{
  "n_layer": 8,
  "rope_fraction": 0.5,
  "init_std_down": 0.0,
  "lr_mult_down": 1.5,
  "lr_head": 0.00423,
  "warmup_steps": 73,
  "decay_fraction": 0.891,
  "decay_shape": "linear",
  "final_lr_fraction": 0.1
}
Each number is 128 + 24 x the weight over the matrix's rms, rounded and kept within 0 to 255. Layers, rows and columns count from 0.

# layer 5 MLP down (transposed), 1536x384, rms 0.0547, rows 731-799, columns 0-47
[[117  94 157 116 125 107 113 147 113 144 122 117 120 119 146 120 149 126  83 121 158  93 140 107 112 143  89 107 120 140 139 112  90  80 127 121 164 111 110 139  97  99  87 108 141 117 106  87]
 [129 129 111  99 114 169 110 103 134 113 157 134 106  85 109 108 170 142 157 117 149 116 103 116 162 132 101 128 131 173  96 124 143 150 100  92 126 112 159 154 169 102 113 104 122 159 114  85]
 [151 137  92 110  69 150 114 152 125  94 133 106 124 131  91  70 154 139 140 213 103 137 103 144 114 183  92  97 161 100 136  99 158 101 146 159 153 118 115 143 130 131 181  71 113 140 144 145]
 [128 114  97 123 128 119 140 149 111 127 105 117 130 173 129  70 140 140 132 166 159 148 106 133 156 100 118 175 126 119 157 111 158 105 172 144 161 160 103 130 158 154 144 158 106 123 113 136]
 [137  96 127 117 116 113 137 117 108 133 128 113 138 140 124 142 127 167 126 161  84 135 133 144  96 138 135 102 143 125 116 132 158 121 143 173 121 133 120  99 111 119 123 102 107 148 124 152]
 [123 107 139 112 152 136 128 130 140 149 106 155 113 138 150 114 157  98 110 176 140 116 112 128 150 142 113 154 136 136 141 158 169 117 137  96 136  93 155 122 126 119 145 148 144 117 129 143]
 [171 137 152 142 126 158 127 160 119 113 119 144 117 138 133 114 187 107 140 104 127 104 181 101 136 102 137 112 135 157 141 112 127 127 120  81 161  89 116 153  99 109 131 104  82  93 152 128]
 [111  82 157 161 139 102 140 154 137 110 138 110 156 136 125 111 126 160  98 114  67 124  91 158 113 153 121 128 124 171 133 106  84 164 125 129 125 136 123 103 148 174 112 104 165 118 136 142]
 [165 164 179 111 140 140  80 128 119 163 134 147 128 117 119 153 176 136 149 139 158 108  88 152 140 110 167 202 121 121 152 113 132 104 115 142  98  99 156 125 149 134 115 135 127 142 123 123]
 [144 115 120 158 144 110 126 124 126 141 101 153 118 124 125 103 115 151 117 136 109 116  90 129 148 175 115 138  91 147 124 148 136 155 146 144 153 166 144 107 123 130 139 139 144 120 126 168]
 [ 84 140 143 137 116 146 143 153 128 129 103 118 115 136 135 129 160 116 137 110  92 123 112 113  98 101 137 106 138 110  97 139 140 126  89 133 152 129 100 151  96 120 114 141 142 121 142 135]
 [ 96 101 118 114 160  94 160 139 151  74 161 136 102 106 130 108 143 104 113 136  90 108 126 112 195 102 152 125 140 127 148 132 108 147 117 170 193  98  88 154 145  84 165 123 119 147 109 140]
 [117 154 147 133 151 139 180 125 140 113 139 129 129 121 132 170 142 127 104 178  87 109 164 158 107 138 120 155 123 126 129 144 155 125 161  54 151 162 112  99 148 132 109 109 103 112 106 164]
 [151  88 100 162 120 117  95 103 131 145  95 170 163 128 153 113 138  81 158 138 154 136 136 107 102  68 147 131 125 154 134  84 129 119 158 139 162 165 147 154 159 113  99 150 137 127 136 154]
 [132 134  86 130 121 143 115 123  82  94 108 135 155 126 117  93 102 120  91 133 108 102 106 172 160 124 129 108  79 123 131 163 117 141 121 175 100 177 135 129 120 103 169 124  82 101 139 178]
 [116 105 128 133 154 101 153 178 129 134 170 153 147 106 163  96 135 149  81 134 119 132  76 115 139 149 135  97 128  91 175 141 149 141 105 159 120 170 147 113 179 116 136 101 144 115 150 128]
 [143  70 130 139 139 137  75  82 148 116 128  97  91 127 171 157 140 132 121 150 146 109 103 128 110 132 137 169 118 100 152 126 131 148  94  93 137 143 142 120 115 153 142 100 177 130 150  98]
 [150  96 117 176 116  89 146 148 145 141 128 139 133 156 137 128 141 106 149 127 139  89 114 132 135  87 117 121 125 121 121 131 115 128 110 119  94 110 117 177 129 119 113  91  95 122 133 131]
 [127 119  97 144  88 161 102 118 150 117 128 115 146 136 159 188 119 136 117 100 120 136 170 115 110 134 144  98 132 122 100 181 114 122  93 110 138 156  94 103 134 120 137  98 127 112 163 103]
 [137 132 110  64 125 112 152 142 108 160 115 109 110 161 147 131 116 119 152 135 107 138 141 133 130 147 114 147 129 136 120 110 145 121 124 159 124 132 113 112 140 146 140  90 134 100 139 139]
 [113  72 143 109 149 103 152 112 164 152 151 113 157 125 104 163 127 103 129 123 107 162 119 107 180 131 157 113 185 134 128  93 104 112 107 163  92 127 131 188 114 134 108 135 128 115 126 128]
 [155 150 147 107 112 163 118 129 153 102 131 126 137 116 146 111 126 124 120 125 103 172  90 134 121 110 150  78 110 161 124 155 110 111 114 161 125  96 121  98 116 107 128 114 153 138 140  79]
 [128 145 163 140  94 117 113 103 153 131 170 146 155  56 151 137 175 119  99 118 135 165 133 109 134 133 149 166 128 129 108 163 116 125 123 102 103 114  99  97 114 106 120 101 156 116 158 129]
 [128 151  83 160 147 166 184 136 119 125 128  98 116 124 108 122 154 118 136 179 136 110 131 126 153 165 113 117 151 116 114 126 156 116  99 134 116 160 108 150 143 133 148 141 133 112 138 135]
 [ 83 110  76 104 131 167 100 102 104 114 131 105 105 157 125  86 136 122 138 127 110 133 120 125 124 158  95 124  68 115 141 152 135 123  81 173 120 109 129 125 103 129 157 173 107  92 138 133]
 [104 113 120 191 142  86 146 178 138 123 136  95 156 150 152 156 108 144 165 122 113 102 160 146 149 148 124 135 171 123 126 128 152 118 114 137 125 146 179 106 137  97 100  94 112 124 116 172]
 [138 114 134 127 125  84 149 143 131 148 132 110 118 137 130 115 144 112 109 147 140  94 141 143  68 141 151 115  87 160 116 114 125 115 130 164 115 134 146 122 140 125  97 129  96 138 138 102]
 [125 125 132  98 154 133 114 156 133 125 101 101 135 132 151 116 128  99 101 120 121 148 110 118 123 106 143 108 146 119 129 123 133 169 153 151 138 143 132 126 131 164  92 131  93 117  90 141]
 [136 118 160 108 115 163 137 139 136 127 121 158 137 102 138 115  93 103 116 137  89 125 110 140 146 103 149 130 122 147 154 104 134 137 131 210 152 150 124 124 130 161  78 142 137 167  92 154]
 [116  86 149  90 132  76 119 114 111 109 106 134 133  92  91 145 103 131 109 160 142 128 126 134 133  99 141 124 116  99 102  75 145 158 104  88 140 124 162 180 146 166 122 106 142  82 133 148]
 [161 150 122 108  73 123 124 140 106 153 115 141 171 117  95 102 115 170 121 109 145 145  96 132 116 185 136  76 138 144 174 125 144 152  96 133 105 157  94 111 164 110 154 141 115 154 126 108]
 [ 95 103 135 198 137 157 109 123 144 143 149 123 144 124 145 136 124 115 138 113 124  99 157 108  71 133 167  91 104 112 147 116 101 152 125 136 148  95 141 110 152 109 137 177 120 171 138 131]
 [124  70 149 131 101  71 129 172 123 124 153  97 153 135  91 135 107 117 116 112 133 150 169 127 107 148 169  87 157 122 140 144 143 106 146 122 110 101 134 117 136 174 126 141 127 133 131 121]
 [152 138 100 110 112 110 137 125 116 126 117 130 107 160 132 127 118 145 145 172 128 118 133 123 119 130 111 128 103 102  76 151  69  95 156  86 114 135 147 136 153 115 126 116 114 136 143 122]
 [110 145 119 125 127 136 153 129 122 122 149 119 106 154 146 157 135 135 126 139 143 114 106 108 129 131 114 124 161  55 112 178 130 138 116 135 101 126 150 116 163 140 136 168 152 126 145 132]
 [171 139 122 138 138 116 121 140 155 134 149 102 131 109 123 128 119 133 148 149 146 120 130 112 135 155 109 150 163 129 121 118 138 141 137 127 140 143 160 163 145 139 122 122 141 114 127 103]
 [ 92 143 129 130 105 139 124 127 152 145 144  95  98 111 145 136 119 113 107  92 135 118 145 135  96 104  85 116 143 146 145 136 131 143 102 169 126 120 133  78 123 134 120 153 119  91 105 171]
 [ 69 106 118 125 132 162  99 103 157 125 100  97 148 112 140  86 104 159 136 126 190 128 125 140 163 149 144 120 121 143 141 157 111 145 126 103 189 104 156  70  89 138 116 102  96 150 162  72]
 [ 91  91 116 116 153  81 173 181 123 118 171 158 136 142  92 107 168 109 130 119 130 155 104 126 115 116 112 121 113 138 149 122  98 140 103 111 136 129 121  92  90 173  91 146 165 111 141 152]
 [130 152 133 140 159 121 128 158  59 139  88  80 116 159 123 152 147  77 123 136 140 112 123 169 155 137 129 153 126 121 127 123 113 144 179 120 119 173 125  99 120  91 103 139 156 135 117 127]
 [112 135 112 158 151 130 112 120 139 155 115 124 136 136 171  78  84 113 113 123 126 128 132 100 155 133 155 149 132 123 152 178 152 118  95 142 125 105 108 154 134 127 127 108 170  85 123 104]
 [130 141 111 106 127 170 124 109 112 120 127 134 124 113 172 145 136 107 175 137 135 124 106 127 126 119 131 166 125 146 159 189  91 111  87 141 114 116 141 119 141 134 121 161 156 116  73 150]
 [148 122 156 131  96  95  79 116 144 141  99 139 121  89 120 116  98 119 108  89 137 199 153 150 133  94 111 138  99 121 146 157 140 128 122 159 130 107 119 138  93 115 123 108 104 139 128 133]
 [ 51  92 112 143 150  94 163 147 134 122 183 101 182 127 129 139 150 118 123  76 128 106 109 135 141 129 110 138 120 111  99 128 135 137  89 114 144  88 104  99 115 102 168 117 125 116 109 145]
 [112 112 148 145 158 137 153 106 163 140 159 133  79 119 141  46 110 139 183 137 134 162  94  96 123 128 154 156 144 156 120 134 126 117 121 131 117 155 146 166 129 152 114 145 167 130  97 173]
 [100 118 194 195 115  98 138 108  94 170  97 144 157 128 172 179 156 124 129 132 113 135 167 110 162 126 146 130 110 192 128 151 149 118 135 108 107 115 126 102 137  96 161 118 123 140 133 125]
 [122 127 116 100 194 101 169 131 113 101 157 166 119  84 149 146 151 143 112 105 128 124 121 122 133 131 167 140  88 114 134 150 137 134 137 164 142 159 158 139 136  82 128 126 119 131 101 109]
 [116 125 157 143 101 135  91 153 128 108 123 133  91 121 132 139 136  86 150 127 111 101  77  89 161 147 152 103 146 141  84 123 147 111 149 124 132 128 147 178 113 119 149 135 122 148 116 125]
 [129 169 176 132 138  96 123 129 116 249 128 113 164 134 123 163 162 120 140 195 150 148 126 111 131  90 112 112 129 120 120 131  97  83 168 131 124 147 154 131 110 141 123 119 112 155 111 143]
 [113 137  92  91 159  98 146 158 143 134 137 120 114 120 139 122 128 152 124 168 134 139 130  71 127 128 132 113 101 138 102 141 107 133 106  86 103 157 155 154 110  66 132 110 115 132 136 126]
 [146  86 125 115 151  82  98  94 132 162 141  70 129 150 103 165 112 164 139 147  94 131 138 131 140 131 124 129 112 130 120  95 103 110 160  96 123 157 130 156 113 170 109 161 166 115 156 117]
 [ 94 120 156  94 144 132 121 137 107 164 124 133  69 110 142 142  83 133 130 148 119  92 120 115 166  82 102 121 174 134 160  98 128 132 161 118 132 133  89 102 116 112 137 121 108 131 148 131]
 [176  98  94 126 168 121 150 134 137  64 112 155 140 126 100 168 142 118 123 118 124  90 116 141 140 112 155 125 128 112 115 163 122 119  74 144 130 159  97 101 141 122 151 147 126 112 131 100]
 [138 125 123 117 163 128  80 132 118 119 118 118 113 176 102 105 160 110 147 114 128 135 107 108 117  87 144  74 137 100 122 153 121 144 156 148 106 150 137 118 140 134  84 126 127 149 123  95]
 [130 126 128 127 103 120 117  99 109 159 132 108 155 147 152 125 138 137  69  87 161 116 171 141  92 125 113 119 118 151 138 129 154 122 111 132 136 114 121 138 111 125 162 122 149 115 118 158]
 [ 98 187 138 127 100 126 137 105 149 134 113 115 133  87 122 108 120 100 153 121  92  94 161 142 128  93 103 121 126 135 166  92 141 133 109 113 139 158 138 145 133 119 114  90 134  91 149 122]
 [ 99 133 126 128 146 131 127 119  87 139  90 171 114 129 162 123 136 122 126 155 113 132  96 185 141 143 135 110 108 127 122  85 161 129 113 155 131 110  75 155  96 148 176  99 122 145 122 123]
 [139 125 124 177 115 128  90 116 129  90 107  97 132 108  93 117 144 172 121 111 130 120 125  96 146 115 116 123 124 115 151 144 139 141 104 101 202  79 131 131 113 146 112 149 201 159 116 127]
 [139 126 130 133 105 157  37 140 105 161 120  95 117 128 167 150 128 155  98 126 125 118 125 150 103 140 103 104 111 116 111 117 146  98 116 118 117 125 115 141  92 125 118 105 127 116 138 149]
 [142 126 126 116 150 116 129 114 137 110 125 103 121 130  57 146 128 101 166 117 132 184 173 155 125 151 157 134 142 158 129 116 109 134 185 117 157 126 165 116 145 137 132 139 105 138 159 115]
 [162 102 107  82 115 141 119 132 171  66 124 146 101 150 136 102 130 171 121 127 126 108 136 113 126 130 122 121 122 147  81 148  93 137 150 141 119 108 145 110 125 125 133 147 126 128 137 134]
 [152 157 126 113 144 143 166 119 110 158 125 137 129 152 124  94 131 135 116 166  99 115 136 144 126 122 120  90 116  83 116 151 111 133 127 147 145 170  82 110 147 140 147 128  73 133 114 126]
 [132 126 113  92 124 124 113 138 138 111  86 111 111 134  98 125  77 126 124  79 121 153 128 136 100 136 142 143 126 122 130 147  93 154 163 109 117 109 179  98 111 108 114 107 107 110 113 154]
 [101  98 139 132 119 166  69 130 121 157 136  64 113 114 139 111 144 118 128  98 136  88 129  85 128 110 143 131 124 116 148 135 103 175  84 171 144 124 140 118 111 129 169 116 103 105 135  71]
 [137 124 129 113 140 142 146 104 124 124 101 139 108 118 120 117 151 146 127 137 161 134 114 153 138 130 128 147 107 141 154 108 116 112 124 126 134 138 126 118 116  75 150 134 111 127 126 154]
 [141 100  73 110 154 126 150 101 133 113 118 106 171 105 180 178 112 113 137 149 100 152  93 138 191 179 107  94 164 159 124 106 124 142 110  94 126 130 131 145 104 113 130 119 158  97 145 153]
 [143  96 152 100 133 124 110  80 140 139 132 128 132 143 120 117 107 160 133 130 125 131 116 148 133 141 131 128 162  69 156 110 115 123 148 147 109  94 168 161 108 155 132 159 139 124 108 116]
 [183 117 165 102 129 164  91 139  94 179 154  75 128 135 117 119 132 152 159 144 128 110  92 116 140 168 123 129 106  96 163  93 134 145 132 152 137 155 131 113 103 120 116 110  96 114 106 125]
 [ 99 156 139 137 113 166 124 119 149 107 123  92 144 133 138 124 127 121 126 108 126 121 173 129 133 117  97 150 120 110 106 119 115  93 166 160 112  98 151 155  93 125 124 129 122  89 148 143]]
# layer 5 MLP up, 1536x384, rms 0.146, rows 732-800, columns 0-47
[[106 131 118 100 133 144 173 126 117 144 127  79 153 122 135 107 128 128 126 104  71 131 141 123 125  73 107 121 131 149 109 108 137 140 158 125 142 114 142 120 116 127 135 108 128 140  91 155]
 [167 156 136 155 160 152 111 140 104  99 118  92 141 143 164 115 157 141 102  91 150 130 103 127  94 113 132 117 116 133 105 143 143 149 150 152  97  98 158 168 161  83 134  97 105 160 120 169]
 [123 113 107 124 154 143 121 120 110 110 152 130 120 105 152 140 111 119  88 144 134 110 117 143 135 175 182  88 153  95  96 138 142 106 100  97 132 103 135 125 168 135 132 125 136 135 108 145]
 [110 146 109 163 155 121 125 126  99 160 114 124 174 116 143 115 131 121 131 133 102 152  97  75 127 120 127 129 124 115 140  94 129 131 124 119 125 153 121 149  98 125 141 159 134 122 116 132]
 [135 138 125 155 151 125 137 134 123 129 125 145 111 144 171 120 153  99 123 142 153  98  99 127 167 107 131 117 132 118 130 162 161  64 124 102 110 132 166 130 109 115 109 128 150 121  95 146]
 [117 123 146 172  89  76 154 140 100 114 115 166 150 158 148 140 167 109 152 118 125 129 145 124  80 113 159 136  99 126 149  69  52 119 138 206 173  99 114 174 119 127  89 164 132 153 210 128]
 [142 151 126  85 136 116 123 136 151 140  92 163 140 137 174 131 129 123  85 156  83 109 139 131 160 137 111 160 136 163 153 142  92 106 154 190 123 136  92  85 114 136 112 138 103 115 159 128]
 [105 142 145 124  79 160 222  76 163 104 100 130 156 152 122  99 130 126 117  87 112 128 110 137 161 132 131 128 136 109  95 134 160 144 148 108 155  99 101 145 169 127 120 125 139  59 126 104]
 [153 142 136 137 154 120 127 135 151 131 144 101 138 123 121 128 134 130 128 138 162 124 107  72 121 131 138 109 130 101 168 114 130 144 112 136  86 137 106 133 186  96 145 135 146 149  99 117]
 [136 128 116 102 170 140  98 149 122 123 170 119 158 115 101 126 128 110 133 140  99 101 135 111  98  96  99 108 116  95 134 126 133 146 111 111  99 158 143 132 151 150 136 139 135 134 146 101]
 [222 140 111 125 142 141 102 118 105 173 109 100  88 123 204 127 137 125  98 117 122 176  96 126 145 120 151 150 178 158 107 102 110 103 142 175 139  90 149 158 138 110 121 122 111 138 165 170]
 [143 112 115 133 165 126 131 153  94 146 122 121 139 106  89 103 142  41 113 103 123  87 142 157 111 156 110 114 121  95 119 100 131 149 116 124  93 138 140  82 116  88 122 149 151 120 144 112]
 [148 151 148 164 136 103 130 147 188 119 121 136  93 152 106 136 116  93  98 127 101 117 167 123 148 135 116 145  99  91 135 127 129  73 145 128 166 117 149 123 134 130 142 117 113 129 131 176]
 [156 145 111 126 156  90 189 160 161 135 182 116 115 168 131 171 158 122 171 104 118 144 139 122  96 160 134 144 132 120 115  96 157 135 106 156 149 136 127  82 149 149 102  80 130 152 146 149]
 [161 105 139 125 111 127  94 100 111 126 120 116 129 113 152 139  84 129  96 120 138 124 101 128  80 159 161 129 107 163 106  56 130 145 107  85 101 106 161 123 133 121  97 126 151 141 141 147]
 [ 96 142 115 161 158 155 114 178 180 120 149 100 162 119 171 128 123 120 153 151 140 137 103 105 115 107 111 111 134 133 172 145 112 121 122 181 109 138 134 135 100 124 130 160 106 159 121 172]
 [124 130 149 148  99 137 106 141 137 153 137 115 157 149 117 117  74 105 116  73 123 121 136 134 103  99 124 109  50 101 170 136  79 125 121 162 155 162 167 109 185 125 140 130 140 144 126 105]
 [135 165  96 107 119 131 127 148 107 131 132 129 128 121 133 155 128 113 125 139  89  93 129 134 110 130 151 147 137 141 156 129 141 108 109 138 149  94 146 157  96 152 126 154 129 119 128 128]
 [123 107  95 121 154 113 104 146 125  88 142 123  91  92 122 147 131 133 135 142 139 144 125 137 122 166 159  93 114 150 157 117 149 116 149  99 111  72 102 110 112  94 101 113 149 125 110 124]
 [117  99 103 145 152 158 155 137 125 106 132 156 132 122 135 130 125 128 161 151  80  99 117 145 113 127 112  64  95 137 126  92 116 138 114 128 169 137  93 124 161 137 139 171 115  98 129 132]
 [146 149 119 115 135 131 157 139 141  80 141 162 145 109 107 158 134  36 141 122 113 113 164 117 156 114 134 129 146  99 155 164 134 124 120  62 160 162 131  77 127 114 134 107  74 189 130  90]
 [121 110 103 116  94 148 138 174 117 154 112 106 130 114 158 177 114 116 104 145 115 160 132 146 130 132 138 144  96 136 135 145 169 113 153 141  89 111 163 133 120  98 123 129  54 118 105 158]
 [139 135 173 140 153 162 153 114 113 115 173 145 109  88 122 149 144 120 104 131 130 136 140 111 131 153 116 137 158 145 136 138 133 154 123 108  99 100 163 102 107 120 106 119 137 118 138 118]
 [151 120 153 113 177  97 159 111 134 166 153 135 118 131 101 125 134 120 160 107 118 107 106 107 127 128 133  96 154 124 204 101 155 103 149 132 121  83 129 117 132 113 129 127 132 131 125 105]
 [166 155 142 138  70 132 126 117  87 153 103  63 117 134 143 108 139 140 128 137 128 103 149 109 156 151 171 103 141 175 138 173 127 105  84 100 134 120 156 152 123 153 168 132 167 152 119 112]
 [116 114 120 113 122 198  74 141 146  87 123 116 171 113 108 122  96 116  81 100 192 134 113  95 137 155 146 125  93 118 100  85 133 147 162 106 140 121 126 180 127 111 122 110  87 119 142 102]
 [124 136 148 107  72 142 183 142 132 127 130 133 176 137 111  85 133 120 135 149 102 139 118 136 121 132 124 147 120 129 126 142 124 140 128 115 133 148 162 119 115 139 137 154 135  86 142 124]
 [144 148 108 139 141  91 146 123 184 122 154 102 131 102 137 157 109 129 138 135 136 124 111 104 124  79 111 122  85 142 128 153 126 125 114 148 168 112 128 133 109 182 137 139 160 140 111 118]
 [104 145 136 117 156 154 124 120 124 130 148 140 112 132 157  96  87 144 139 112 141 131 120 147 163 123 100 134 120 104 142  95 127 134 101 125 104 174 129 136 132 151 184 153 130 144 123 153]
 [115 136 132 125 132 120 124 112 146 140 149 126 152 149 108 113 124 128 132 148 102 123 102 145 103 171 165 112 109 101 154 124 143 155 172 115 117 133  88 115 131 137 161  97 112 119 126 162]
 [164 121 130 109 148 166  99 158 112 138 127 132 144 138 116 103 156  99  59 156 128 115 106 133  92 130 112 142 146 115 125 175 106 127 195 129 100 137 114 126 163 116 153 123 122 139 144 194]
 [119 143 115 160 145 175  69 125 130 148  76 152 111  80  94 194 111 107 102 128 155 120 154 127 107  91 133 125 129 127 118 110 140 138 119 135 152 111 124 160 130 131 109 119 154 148  62 117]
 [114 140 146 138 171 153  85 148  86 153 135 130 115 122 154 144 104 171  55 137 133 101 103 120 182 149  93 109 126 166 104 135 127 174 138 109  98 140 117 164 154  75 120 156 117 127 156 165]
 [157 126  87 128 118 143 116 131 106 141 142 112 144 173 130 208 109 132 100 125 109 146 141 178 108 152 157 119 135  78 159 145 130 125 119 126  83  99 121  99 147 112 159 158 135 156 122 148]
 [104 137 142 151  48 119 181  84 101  71 154 146 140 132  98 147 142 128 152 142 127 111 107 124 152 111  99 148 154 115 162 149 111 138 154  96 140  93 143 129 108 136 143 148 137  85 107 138]
 [101 126 123  85 126 175 112 137 143 135 122 143 144 134 168 105  95 155 137 144 152 131 130  91 136 116  91 123 117 146 162 127 108 194 111 134 148 125 133 102 140  88 127 144 109 159 148 143]
 [136 181  68 142 140 131 127 182 175  65 150 136  94 137 152 100 126 134 150  93  77 152 131 126 169 134 110 121 142 156 115 117 118 143 118 143 109 142 111 117 121 107 158  93  84 161 155 120]
 [180 122  88 116 144 136  71  84 136 148  57 142 114 107 124 128 131 141 112 135 128 102 102 147  73 124 110 173 112 128 173 143 150 110 146 113 118 146 137 111 141 132 122 111 134  86 126 146]
 [ 69 137 128 103 181 105 125 128 173 117 139  99 155 126 116 117 143 139 123 130 112 108  94 147 124 116 141  98  79 135 130 115  76  95 151 166 157 186 147 125 168 149 142 111 119 154 109  77]
 [146 113 127 106  95  87 127 151 115 105 148 146 113 141  78 119 172 134  87 118 138 127 118 113 147 137 112 128 130 124 178 139  94 102 123 115 105 121 105 165 112 130 109 153 115 152  91 139]
 [168 137 108 143 124 101 151 108 123 130 149 108 127 138 131 130 148 129  73  88  86 171 105 119  81 118 158 114 134 130 139 133 119 164 111  82  79 148 140 149 110 154 120 190  80 167 123 153]
 [120 124 154 137  63 111 109 160  96 106 149 144 145 105 152 147 133 151 133 111  42 108 180 144  95 112 122 123 110 129 139 122 139 145 153  95 156 129 106 134 140 126 134 182 143 124 151 165]
 [150 153 121  94 135 140 104 101 118 164  50  90 109 131 142 152 121 119  94 157 120 155  95 122 127 137 115 143 129 116 118 116 161 128 139 113 118  93 142 153 121 153  90 145  79 131 149 180]
 [115 103  88  79 160 119 156  84 162 128 136 129 114 118 151  95 118 127 170 127 117 180  80 182 136 117 115 112 127 167 110 138 151  79 116  93 142 156 123 151 115 104 100 155 159 112 149 136]
 [124  57 131 125  57 107 109 141 119 146 140 112  98 114 138 157 147 146 120 146 123 180 109 136 105 125 151 118 147 146 102 111 135 151 116 121  74 154 156 106  97 122 170 101 111 116 112  86]
 [139 153 118 141 130 131  94  66 104 115 124 137 129 123 153 133 101 109 113 116 137 131 145 139  96 136 108 123 145 113 119 148 135 122 150 154 179 147 127 121 147 106 149 112  92 102 128 111]
 [116 151 127 141 147 170  79  93 122 123 123 135 140 183 133 132 134 105 111 156 177  77 135 151  96 107 130  85  99 148 114 155 167 137 123 148 129 139 141 142 138 103  93  73  96 109 128 168]
 [108 115 118 141 108 108 103 105 160 131 145 115 138 132 122 131 114  72 108 101 145 151 168 140 109 160 138 142 118 118 118 150 123 130  97 147 150 113 118  95 109 130 157 113 129 131 115 109]
 [105  94 107 133 123 134 137 109 126 134 118 125 121 149 145 144 151 123 148 100 157 194 104 169 122 122 136 160 106 133 122 131 115 120 136 131 128 128 147 143  86 104 126 192 143 121 166 124]
 [ 77 143 103 150 123 123 149 152 156 127 149 108 123 133 112 129 128 131 125 130 138  99 140 134 136 120  86 152 150 126 148 101 132 112 162 158 137 115 132  58  78 129 145 142 174  83 128 137]
 [130 123 116 124  12 111 141  94 120 111 112 141 112 101 113 127 166 142 133 124 108 124 119 109 140 143 120 134 112 123 125 119 114 133  94 129 122 117 104 127 141 129 122 123 120 127 130  86]
 [141 114 109 144 142 145 153 129 143 137 167 148 124 109 161  75 160 117 107 105 141 133 130 105 102 115 132  77 126 138 157 156 129  91 119 133 169 145 151 104 131 147 131 122 140  88 110 140]
 [124 130 122 122 117 124 152 128 158 107 133 149 122 121 114 112 149 160 116 156 115 100 140 104 118 146 127 124 102 125 110 125 116 119 119 150 113 131 113 139  99 173 141 139 139 159 131 127]
 [126 105 135 152 149 165  97 172 136 117 129 130 127 138 186 144  87 130 122 124 152 125  98 141 120 107 135 108  96 127 128  53 117 116 142 145  79 106 158 116 129 132 134 103 117 130 128 137]
 [138 100 102 127 124 129 109 125 143 123 145 158 124 157 150 143 128 159 133 136 150 140  70 124 108 110 119 152  77 109 127 144 162 136 106 139  96 128 119 102 106 155 127 150 102 139 104 133]
 [128 115 125 110  89  97 151  87 114 151 108 125 214 125 127 135 153 155 105 124 124 128 154 152 168 129 146 150 147 132 130  90 133  94 137 152 147 133 127 122 163 158 149 122 184 131 104 124]
 [129 106 133 141 119 128 124 137 100 129 128 124 122 124 112 146 101 105 142 146 108 152 114 127 155 123 143 121 112  65 132  52 132 155 150 123 153 185 116 121 135 117 129 187 100 133 130 123]
 [ 78  95 146 110 110 121 145 139 134 108  89 125 109 150 148  98 134 131 102 124 124 104 108 100 105 131 133 107 107 114 114 126 108 116 136 110 170 133 152 143 129 125 120 153 124 166 149 126]
 [110 134 145 129  31  80  83 141  96 124  95 101  92 130 105 111 154 128 133 121  89  90 169  83 121 103 119 124 134 112 104 142 153 119 175 142 127 117 111 140 174  99 130 136 129  47 111 106]
 [158 128 152  98 180 117  99 132 112 134 118 117 111 102 114 123 113 148  87  94 144 160 125 159 131 131 108 117 111 125 100 157 131 151 141 120 120 143 132 103 101 126  96 149 147 113 123 168]
 [ 89 139 121 160 138 134 105 141 156 121 105 123 109 174 105  89 127 133 109 127 118 143 118 163 133 104 149 144  91  92 127 118 141 108 123  76  82 106 106  89 130 143 113 104 122 116  97 138]
 [118 141 142 137 140 170 125 128 113 120 113 118 101 138 182 153  92 151 107 146 168 137 112 118 125 170 132 146 147 108 124  85 169 140 116 149  94  70  95 115 130  87 118 155 137  96 119 153]
 [159 186 142  86  49  79 136 115 107 111 144  98 146 126 136 101  99 105 135  87 123 126 136 156 167 119 114  97 114 106  99 101 142 122 117 165 141  92 154 167 143 150  89 119 162 144 123  89]
 [116 141 119 131 122 133  55 120  81 135 120 119 137 116 124 119 135 134 102 145 128 155 126 116 123 164 129 107 138 157 147 145 142 108 147  71 120 107 139  99 129 158 185 123 141  94 123 123]
 [120 166 173 100 168 163 121 143 138 134 142 150 160 110 111 109  85 105 149 100  70 137 162 121 152 124 194 126 124 119 141  98  88 109 126 141 106 128 162 115 130 125 201 137 155  89 150 114]
 [136 113 129 117 169 131 129 139 124 109 103 104 160 131 156 138 139  87 115 116 118 159  77 135  51 148  93 114  71 166 145 148 127  72 155 102 106  61 135 125 150 105 150 156  89 122 112 141]
 [135 116 171 113 164  88  83 166 128 101 146 144 106 137 147 172  98 124  92 119  95 100 121 112  96 150 130 128 122 141 123 143 158 120 158 149 147 147 145 100 102 136 120 120 158 129 145 104]
 [127 120 113 103 149 143 120 171  98 131 116 111 118 142 105 179 100 122 171 157 155 123 111 134 110 156 118 134 131 131 117 141 122 106 159 128 117 136 113 165  90 169  98 145 111 121 113 115]
 [109 124 148 133 170 145 132 170 121 128  73 130 116 167 135 151 137 126 123 127 120 151  95 125 183 118 171  96 112  92 121 140 176 102 125 125 103  98 138 136 122  85 148 118 138 142 156 112]]